config.yaml
head_dim: 32
norm: "rmsnorm"
norm_place: "pre"
lr_mult_qkv: 0.4
decay_fraction: 0.647
decay_shape: "sqrt"
doc_mask: false
Each number is 128 + 32 x the weight over its row's rms, rounded and kept within 0 to 255. Layers, rows and columns count from 0. Numbers have three digits each. The size before them is the row's rms in percent of the matrix's.

# layer 7 attention value, 128x128, rms 0.102, rows 76-95, columns 64-127
129:132138124123150119137138133127103124141137082139183136092127130069125195099130158125083136102150091172142139142165077088023158159114190189101141085056124118112143143083098145132120154133128096
128:121135154100185096078156077102157162075187118081093159165107166150148131161170133169079134128099123097125090111117112093172119100074088049168146114106129060106166092125178151120112098152131145
128:210119114131115097100174159107159136108160187143152103104182136083135152177126088170129096111097130136152132108122116150100129137051135097125127134125165097153111111099115153137132112108157122
150:121105139116071144124168071152110150115097145178127090178129141129101134143203110138188117151146117067129150184112169101146120125131111154157101055117076125081110133062118138079122162098147118
136:160127153188070098185133110163106076176084141080173105130136091154121124056156091124100101150170156152084130158124102147104094107136112144161149124138128158191169130102108131180094124176194119
123:100127086132088126121158120111149147129108186160124110133111043131172115136102098096118133137162150128068106119123101147165171080157116165131204158088125109116127101180121172132157180192143104
144:118126089137085159079069085162140046126110102100149121153105131151210141144106100151172160115147125128167125104145169161140083100156182114139111080136106100115139161172121141121151144137104166
122:098130113182164083067124117128137121181177098160160174111226155159142099137127145103086115144135141091126148131122118145183218098117115191091112126087069135140122127142127126127147148162162166
141:089160134134156141104083102171135074158085125134167091088160161147102116152114123149134150196131159126117190138071106101122071179160184096137124124156100099099151147147161085120137156139120128
127:120089093090169130180155092106130126109075084117116126152147176025137202112153116164153076066121168122055113105103086144196125096143102129164133102111157128124086188120128162118111124112099151
123:064186084145200095142177094134091110145128165120079138134099119177075172119139111084165151132151131165087167127149185124125132180113116087158124149137142136135136158091131132145128145152165092
132:136150090109151102122155158111119156116100098085102117142137167179187144152111180070120118077130105126109113097091162188083112159132098123142079103158100093105196148118126093159134057113093133
147:107154089149106112060090139106123167078126129079091151148135107126124121113141127108116142093135106118157179131104125152114149074124114134159168190146150095121093135100119171155110047153069102
122:173119121105150099091141114171160148081120141155060064131145133101145149165091107134112126126106143153082145089109096097166134062125097164122115097165067142146099083142144105149146117150133115
134:146090092108140226099153124072047119135107155126078106092143151118099148129209163155106150146110132172095093125139127170109093074068136107138089119122109214102138148154150117118113149169176120
135:175109114126146108173103131114154114203136122171125178092137112136121126149143088131103121119075186119069144114171115126078129102154139148164123139097121126125142127108058099137179122131183119
132:143112148090122168151138111144086130173210140113130075163177078108122150170176140070167143138136124094140114128128130198124160194118110084101153148159120141181079086124138189110161151129121117
133:112144083128136128160149124109139161085123159128152146142077094125117104130136139137117128093149103116118151126082087087146091102174151167119213129180085100129112090187156097113167138158116180
133:186118164064052076089175070077089098121130142105118120135133145157094145117157118144143113127143160149139096131153105113200098146147140092087104143120118151106106176195095187135143150151106154
141:132117122097135167115139149145123065109078101162070086088153160168123164126131095126168149185106174160124136109117120123119184177130136132155140135114163127125096149079154142144137123123104148
# layer 7 attention output (transposed), 128x128, rms 0.199, rows 76-95, columns 64-127
135:110100178205167184162165113111124163133113154145105119109101101124098110108141092169166141152075138099110130133193118110164084161111168090121123126091162125108212132144198094154047099124119121
137:141161081140152121116125110146136134131107097174159104137087113095091169066119208147170082125115144127136079149150134093134173163178059152096182071112110146110084200147146071091112130094103073
132:148105139054121125177140132155106108169168068162092133208085106181104103054118121077179151186156084116126114109121139091151172163130149147106125128067112140110130103171128163135131119141121179
147:100142187121152125123140137097152099174184163127128165097163146104126109096059146130115116130147104162146165086137095165084129129165166127047138149136143144103121103148131090181149057185089179
135:140146108105114152127103133128112143139154144119097134148162143088157084149079114122107125065119068090104157066148092038084112144169131115111128119185130104097165133189105156138067160112185136
133:202080207151094118130139182128096112135087064164091168147162137098114121144131139119140129091144133193148186105163146166138073165101173135138084123137130173169137145146116187136112130093191117
140:133150144126057074127162190114129134112163152132071166149149164175084084144081114133120086159058141091154111188157124143133126123122101173125157132090157129146101094115112130065127121118123065
132:137147176118130120218140103135172130100129139134138113083108119155141139115137085171128162148187138115134152121145128139144126106174086116145118057144129103095101098141083162087110060156196124
142:147070070094168141128139174129146119151197151111113115109068118104152074125104137130099074137105125104147107043139171079128122097120156072107130162128112159139130114151065162150166094080155092
131:137107163150118126115142098163151139096127160121149108132124141181092127152126143063114168082102099154133140169134126126187129143098127174106104134124131088124072124165081093121177161155144113
146:182082147167127155132068179126119128151169090125120121096110102134141141093122165126148126153123165175183106149177127093211156114174132125135163110094111089085195124147139110104153107154111133
137:179129142124156168102071085177091110059151139156147091144163171087139092154151066121105131176097142180102122145135116134168105123134107163055099151109080207109054094139116162144151132119193112
146:104080136087104088165098125122124139132119079179157106114114211185120136161144166093134168206165133160155137183119173127086063137095056105126083107143100149129138118147122115120103187133150166
126:117094161197108152123154130157155096136162119142156172100146158095108007122144159168164201103137120099186111144096099127125135142130109161121146159118163140114116129164096149167170178085094108
134:175170113178170134145124132150122092149134152074165180119109126125166091133114083124176133088146091143108083157172126086142161122122142068103141218176140088123162159104114154100112084058131141
141:123128181127075145078155126130153170083099163083102086173123124128129143123148153152166158082115121138137089060146111080128150194126196129157046140103155172122142130152115110100090131129163172
142:126128058160177127109102205101102107149055134144159112166137157148107179092118105115114177115152108170148121117133098101093120069137093141161127145123130033115175127130088154168089097195135096
144:129125179136113078160078165142154082074110135090138095178108202172115132154119143126109119184107070107168142133107166132100080115177161084148117132091105115132080128132096152104109079038123087
132:084099072179143195136128134106179142168180127123154103099123138120138110123158082086128165126091128094098147091090159162093170135152066115132119127164174162172120113165123141082138141197133103
148:094133107150152110140140150055073154127109201152157134139124145136137098132111126124101145086171084191140121131159110144147097140056103139133139186153122109122074135153067134068124127113118064
# layer 7 attention query, 128x128, rms 0.0804, rows 96-97, columns 64-127
109:124151136095130137079078152077135109143106129133120073090098176164177142116147141101152146079136104117155114151143179120124095137172154067112147126146148107119113084154082089105096140163122094
102:160109141158094104197114148188073091165131122119148099150158149097087106119057108107152158114041152151170105114212153091114083096132111143119139149099098130134195131153165146155067152106137110
# layer 7 attention key, 128x128, rms 0.0865, rows 96, columns 64-127
095:151191155164123131143119099144124160130094119154141194118142132152132158026081145078122177119128110112151131126100155152170071155087127159090155164113161079129095059116163138052112160136115112